Each number is 500 + 25 x the weight over the matrix's rms, rounded and kept within 0 to 999. Layers, rows and columns count from 0. Numbers have three digits each.

# gate: layer 3 MLP gate, 1408x704, rms 0.105, rows 724-747, columns 440-527
# up: layer 3 MLP up, 1408x704, rms 0.112, rows 724-746, columns 440-527
# down: layer 3 MLP down (transposed), 1408x704, rms 0.0726, rows 724-746, columns 440-527
gate724:500485459496507507471518531478500512552486491521502458483505476502538510486500523512517516544484477486449469533513522524495500528494477492523469490488513496474494499486501474452515512477544481487508514484552484457436523470455514516567468499493515510525490476480457
up724:486510474458480485472468521484505499492493504510516544487524522503505457496507547514510515506450462510493500513477488502546522512490527511556463515507501468477487506469496498470505551544519501479507514487496502496487534487438479466472469528498539510460507537470450
down724:473516483509504493523500542514542489557511491479482484489491513539505476491465462465513523469534525527503521480482469527510479530494485547489527548523522481525503454471524438502529503529467504490489495519497472539482534469520487478506491546491525499472522505512485
gate725:538498512497504522475503496480497496507467466460498542540518511506514473500476432448521511534476479479474483479467469490522506511520516493479553512473545449502488479523549511466446515512520494457501507461453477528542499510493465538545500480503483485409509504501502
up725:531500534456538497483511487476461492425516532519540440471520467515491477455479490474500499541468499499554486509440497450498496470493510443529509512476527525509548502534462541488463501480525473544468527523537477522492490486507507553521484458512507501525522525473540
down725:486508499507546502499494479459475489517519491517496486472491529506557503514556515487465507525532524494483503504526542502508468535507499544503496526520532524503517460522539562474493508508525451463522549500487483504507520528489514540497522465479477451464557489494500
gate726:533497478528497489493442489514502488516510487480486502526516527491463489457461459462497449502483515470497521500487517513449526513473547477487501486518526504501459526480476478439482540509540498472544519484494495479533458500569469534512514487533505514477524464494460
up726:530496485506518447493483505529523494503520514531452501516485500492467489541470490501518539486509464474448496532487411491489510535473527510493503491495502496516491524515478481486514489493481513481502516537547465483530474513519486510474490460516439508471487542509495
down726:524502530502506496512544512483452538545527508481434471493458535479490582511492527528549491535521493550510528484488485544495501472482491516484516443394475502473540535502445462530475554513523500549487514503512475454491442510529455478489496525496482505531512513509525
gate727:491512488473536472470520490503450512554453444490549486429529528499497507461479462505506495555493469558540519514469560477472541480512512497475466480585487525530559532502513516491534485537434476531537461521482530465488479480516562549479486422517500461504490517498470
up727:487502488476508527475458527514534469520499527530527508463561558499509518560512520510499510506482531486466475520439549535463501476585537503482476499537529464493497527475511478503451477542451481545502552501474516511530504474489515543470508476474560499438510456518498
down727:553447509459532517466473513466525465423512491499477465533473459475484508526505522508485488510532453516427493494521445512520539550458520474477520497523544521473494515479538454520472506499520534496496509487495447542463509463438540500481501491475419434513534491539551
gate728:504508489513528470515457493506489480496525525484502502566504523483473509479485502527474547483485510500482509496460521491536498485476519474489504486532460505475479464536502510495498528493517542489503547433494503508512486502513499534469482489504511500497466518515497
up728:508496461504490481475486458498498523509492494481524505497487498518510473473508486538486514468512448478517532488500524493545486474501522498521455485499505492488490514499477497464514524485542504496475480488518496496509483470504518536537531532504516507508484454464487
down728:532513466542545545516522510489457516482531467485491477462493518514437501580505528488526510509522527480494474527536520512497550566498498515469526488524535520493482504511524509523498515497480535537536539488526451517512481464480433486471474472484491475504492514538509
gate729:485489518482489470485499479528516518514461507511520467465540458563524490522487474507530440470506475490483528480537523499477525416540498487499469499480463537500527531494489485442503485490484478505527483492493535517523463519455505463500504471460505473472499501510523
up729:488516540457501521473509521507487489530434487468528521495461489474521492486475521493515512527521525486528491454545488492482508495487489585490515525493515463535488518536483492509537501482538472478471465471524492466495488479486506514490491491563517503511494451530491
down729:542551422526522542465516511487470534489493513495514465527516510480524538479506521545459463507530493493504496519490517480514539494547530417522546480481470494486499465470451512481460471469485519490510504509480489472489518520487521448520477465491488506499517498485463
gate730:492541499521444549491508535503470508478501512482446491524508477484466565487497498519525521473471518519515483466513513486547506487507477512496497508503474545499472474494520516439525537503513492518488529510502527521508509490514522485528434484493512489499536480504513
up730:491464505506502481525486547452528549516500517424560456477464524496514443470477544500437494478489477497498504478502471495438484533513493506492469503502491493476489531481506475466494511488479505498488508513490504470458491497462502482512533540479493518481487548503518
down730:488495500537523468545549468504497512542446521482507495476483547495517473499526511540447531527491541508496492457505492508466485495541491519546497494428520477505523458432570486505523506483474476484517522470458505487531529525519491539518501450457532520492498536497506
gate731:514474471501502526465478515472515477530460496530491484528501501487503499501491490512505492534513485501497525459523451484481523464494474491481485501482468495507497518513497493490442507534525508527534480526540509524506510499497488500496481560499504488511459494505490
up731:511522463531472536479483524489497534509470485494465488513468472496505491466469522521532477476496448528513566496561495548515504496504512528454479468508474538518518538495511489498487514474473535478519487479465523539513511499510510516527487450498525499501480514495489
down731:518496478479491508527505487509502504481496474476469546494494508495501507533516531503509467498516535502538498438524461446511505518532495525509518482484514494511519505513516489493542507529491497513533500486494459505491533511532476525511472496505488493520543515530506
gate732:512577524545550515508450474450533504490491475535524504494500524498559525496490512500500536520491469512482501519523485497470501501464493507553455502459512487505481531554530491501454478500478491485505475469494496486529524519460489539494483542512474493500456521453513
up732:472523461487501464490489454519474522508501520515528493525481511459480526469454508507472502481481510494509527476488498505457524457513504485524485512534493520517543518508497522527451485499528509482513534517479512530482495490542457494505520517498485475504547483506461
down732:436501488483484506484477467547485512523504494473544491500498507477540473484483462463495512490531490467472531511492493470478482491495504493469523504454504508538528508485493502529511508439501470525532513490517514484490443521488505471501521511515462485493515490494518
gate733:511521474509479504495526482507486490502504451490512549468506490453496502503484508507535487477449506478525477471534492492467500493493477508502474512512499523498512497503476488459507505486507510472498512454513520498492489506493511528474448484523515514506479508529474
up733:524500490440485491494516493479521496463541466560495484466533513496507542461497503496540495489509510538455527542487496506482490433531526529546526457536555502518513500517454510489508505506500532494497515503445474496457519508473523487456515498482514539460524478482488
down733:497534498520504507473516521511470507508475482488542504458533495466477503534492480521510426492485509503553492460532468461486531487539476500506464516502493503464522479468498496477463502491488494504525501456528505462519514462488446443495511497480454512526481481498487
gate734:476479495471521518512466509492484495533530486526507503481517502459500549515505512451483523519519483552449498539538467491479505442505501473494511522485523528456469480532566457480483485484459493501469515549474500556483487461506500487515489532511525517467444476483519
up734:480518536497473483513475476493494509499484491459477473478485522532462452500505473509510515536480523467470510550498509518507482522479508518511460494471541502524553516479520461496504502509549515490507448486518541532521466486503505519485506501467521490498520527473493
down734:477511488477516528495444510494504483479512493499502513488510536516479513482524511488489478525490471523529507538532510538472507518462504478508497499493511489451488480498472523469495448467484502519522517487510504485502465496505507465507508524475549518460520526503453
gate735:443534490462501533520527497485526451538482495510472525529501483549536497464496475537490549498453500533438525507503476473529508518470460482502466489471538464518461472542502510491461551518501494474490532514412496513497461446476489468522464501502535491506484503463466
up735:488571451479551502526508473508470441468495515477490504473467515549511490488513500528477500497493472504475503495507474489507491494519485463482501487456510476517488517532485499539507496504497478512483462501462494462500497483468496507499551489518527495476500474513534
down735:500516526491504497524523504464493521570528514527492513489515468484513525549497525489488473499506498529487494485524450483499495523551472510528509448443521473484542534480500495488487519483536485503527486496509466504488509538517511490461468488517540503543496445482527
gate736:497516525489480504486475481507487509512526486474498495505545522524511449507466518461458540513520464530529512515507510515468513514513486536476471495497519524490513484530515481504521509506517509480525494488499502502512487498488497506494453479469486491553467507495516
up736:503494506466526485501497497482535493487461471512507528502482521493505549515476498559505467469498535493495538520533522495560464493522506505525496479515457475448478520536519492512483447485483489507502476491492487541491510504505481508517524489453488479482440503501474
down736:497510472509505560488483509548455501480550449502533495500482451477540491486525521526470533490499515522498497487453492493486466465512508500469491484509535504501505487473481501517499505506467485497477485479512487480498507540493500509481462449528481513493473501511506
gate737:501492486496495536492526491488515509471529534514489456521508528519507499503475475517486481514509520502466511476475533521529515481468536498509474504475532516500539492535492495540521537538519507502506499458449510523512484473470513536507492518465513515456478525520530
up737:507481470516490493538484500494550544495511479489517523516493495477474490495504520492490504483435465507530474537507542543494567521497490463439492503528496505482496499477509478535488495515515479493497499483507526452491505503466485528472512500475493512495516483516491
down737:494532507533494540521551522527509521497496504486540509520480493501503490496510494555482540487518503481477483518487514502501495496522463520531535510507491481529462503485517513480443541523481472521530476445451514473485495466574534532516465475525474476524518550473511
gate738:523481519493532490515536500486498518518486494534487495496528495513520471463485456506472547545525473521474519493511489510462478510516454450515470502522527509470476494501534476519478505454471491512522580503472548510546458466480488503473460529518497481505483542511510
up738:449503475483505473502501521544525502558486531486502562460518500528499518500491480478532529481456508463483524536531495493485520507510494483539494526451492517479536496510476506495507492510536519509499504522532532474498472474509496505498520474577495533496517493520521
down738:494487460462561525491524542522442504504460509508541492493490482514449518496492512472515498502447514492471522497472467572517479510499494506484468483538534499523462541515528452428529447494483538518492460522490449451481516559491531540507515469441482541529468504477575
gate739:528471494481489465527517486513517523492472481478493537530472500524455501517544498444514510500546526518475517500476486502494508515511517509497523510491569499523494454491488490500512526519492472535524530459483523485507534499494470458517523525476488498488478482473468
up739:536465501498501479473504483546488531498570488487470471476519448528467443488523479501485489493500503470494457484470461461543506493489502481482475542503467482478482491507499478472514500528493508514496514509475536544472509552479499496525498509466521497519479510506521
down739:507476519483519524473495468569493472530491476523522448481532480514491490478506479492522509517445485467506517493533498537500467491520488485514522465494503517513496437462504517485493510490518525509449510510491514539501453507479470515496497521493503518487546501488485
gate740:470520494506509501491514476533526500566507446497495514539477478509489535496511489446444485451513460474542495492509496526472491522481491468527521503512479523539572528509496521472486532509485503531482511488507496553477534526491546507579507517494521479532491550491516
up740:463515510474499496512519481543504500508521514504485498530440475509491525545502522463494489455520488486444546514492513470472481527495506503523519506533502484505499492543521462460501499514548509524528484504476508557452508532506484485542490451488493490483485515517551
down740:511482508509533548476461427555524515558513454524473433477498493533491511470452528479489469495504484475474513488481485487460508530506491455518497498532510495523539508481494495503514515480498495521530499495544525542500455481500478505489496535492504475512492517490483
gate741:515489474502511529509495470520463502518513509468496489503479512477480512501439501481465532498519540503519507522494497468518472486541469496503494492543510452512510527495526509478465518477508505557517533538511515498480498506481531471453455449548483486524474517462502
up741:522498488512478486484525504497493498507501531468501486453539501466520526448502492510486500475539505524513504511523512500505502503447485528486471484502514512518537467493481471498518480478518483530513503510479491486506520511530523506468479503536492520551507468514523
down741:474535519474489493531528540502513501458491459523488545495534476480536517481495491509493502532572488531468501490522519479415512507509513511484463490526458506482482497505473496474564539500526491496510505542484486541516513477529521499533504503493453524513498521498527
gate742:511497555507499475548543503497503495502563482486489481491532497512501517510456503473548506520487515474532508442484535522526520524522503491523501532526493522489480484508489523506511531500514494498467479486485528493526426504509520508516496486459533511492513488511549
up742:482490512472506525485514517521500488490521447483450509516477471449502450496479517475511535506523508496492522504526506502528468522488515485516514521473499502496508532485518504515482529520551466502527469535494480493506479499500530525546526527480475489464521478498483
down742:483478479475535437503498482496485516518513496524547498484511498478481559491498489453492491516497491535495482500482501495480493527495530462510486520505491503506485497491504514549504468478493518485427505502441490478531516461488485487537477476502506482494494524474464
gate743:473483500508463488517560499481482501484524524524506460501509501484505485505540460505543522474515490453536503520491463518503477484490503486512517532532481537489494494532477485499496518472511503485478495497499492456530468506488529528512481515514522525510507497495524
up743:528499554486507548513484471481461522503485512554515497539541501499519509452493511517510507541477472547475497514478463509532525509500480506498503513470493499497519486515476513502490495516525491509504443471510519485491505476530477508505498523500481549512486503508503
down743:507498499499483541498506490525490518502483459503534467494488483528518483518537531544535483528531531514521473507495529499479491473527507477535508526495495511509474451536488487515495516528490490486503445477497542474504516465495533498510488500483483495503508474496469
gate744:504464482555465483470466505524528510496511531519518495462505501486523477519538497497502539515509498496497490466486509493452474511478488550473477498524512498475483516493495458462485529523473455516531486495529518516507469526479512534465501504500498525507452545512498
up744:483457489500510500522520498465484520435493536489495501489495512513461483472490496475477471494467518500500517483485472509530497503505501499510538453451492460522473516487536468496527576489479506490522485496503470520473504513511462436513526515487536487482500477453540
down744:479503516500459511461473534453483502508546542475513519460511499526532528513552493502514507503524484498525482510483512497506479495497511523493488496564481485531486473515515559495532490550507485516527495503512514487478516466489487468465484518485506479500513514498516
gate745:519489508497502496498507561505490514521519500521512517527519503478529481509481502510492465476491514466520463507513497483507504471513528487506527514486489517517523524555501488471459495471474522543471501487535483483500473542523477508526491490493485525497480491515504
up745:460495480504505497499446525498473522519467535494508491460463507502459493491560497501511507508479477449533505498527507544511490502501529505507517438522560510497467491468505520522508507492506497492488496510466552498519527520522512515497522485525510505459523498494514
down745:488483500512548499496489492444553519532522501487470495462527493504509485498530495451481498505490470507478468482534470523476528490475505530504509551499508494511485512526490517492494507490493524501529463506468479477458497475478450498511457467496520497491506474484542
gate746:484479519487473500510483547510523502501484500507503492525527498494482505507513479494509482504489481482467500482518462550519515499476523473501495482472521531484526502519464512511468481481532512475563479521518477507503483516499516485497506503520505504506508505487513
up746:526494494521479522515505476527471510502530508493474490486518490517513484533554484498493493502526462496493510531456483560511461512473488493475542442522507504515490486515478499530533506483542519483471482486469477520493479487533499481488529521500470494490497450548508
down746:502515522540528485480526480494497475546523467509490521522510533471488496498498500507520527493488489507519493466539500468477547535508480484478453496478504502532527508468493479496458484476504524482479490504433509528502480497506494477555475459500517480499485553495553
gate747:521515496520504485519523434488513502497517450483469462476498491495492472529528490460517503501540511473501494444500455474507474479448514517499553530498478495487469509498526526505444470489502517527485519529520494493494468489517524506473507519526533464496498512525474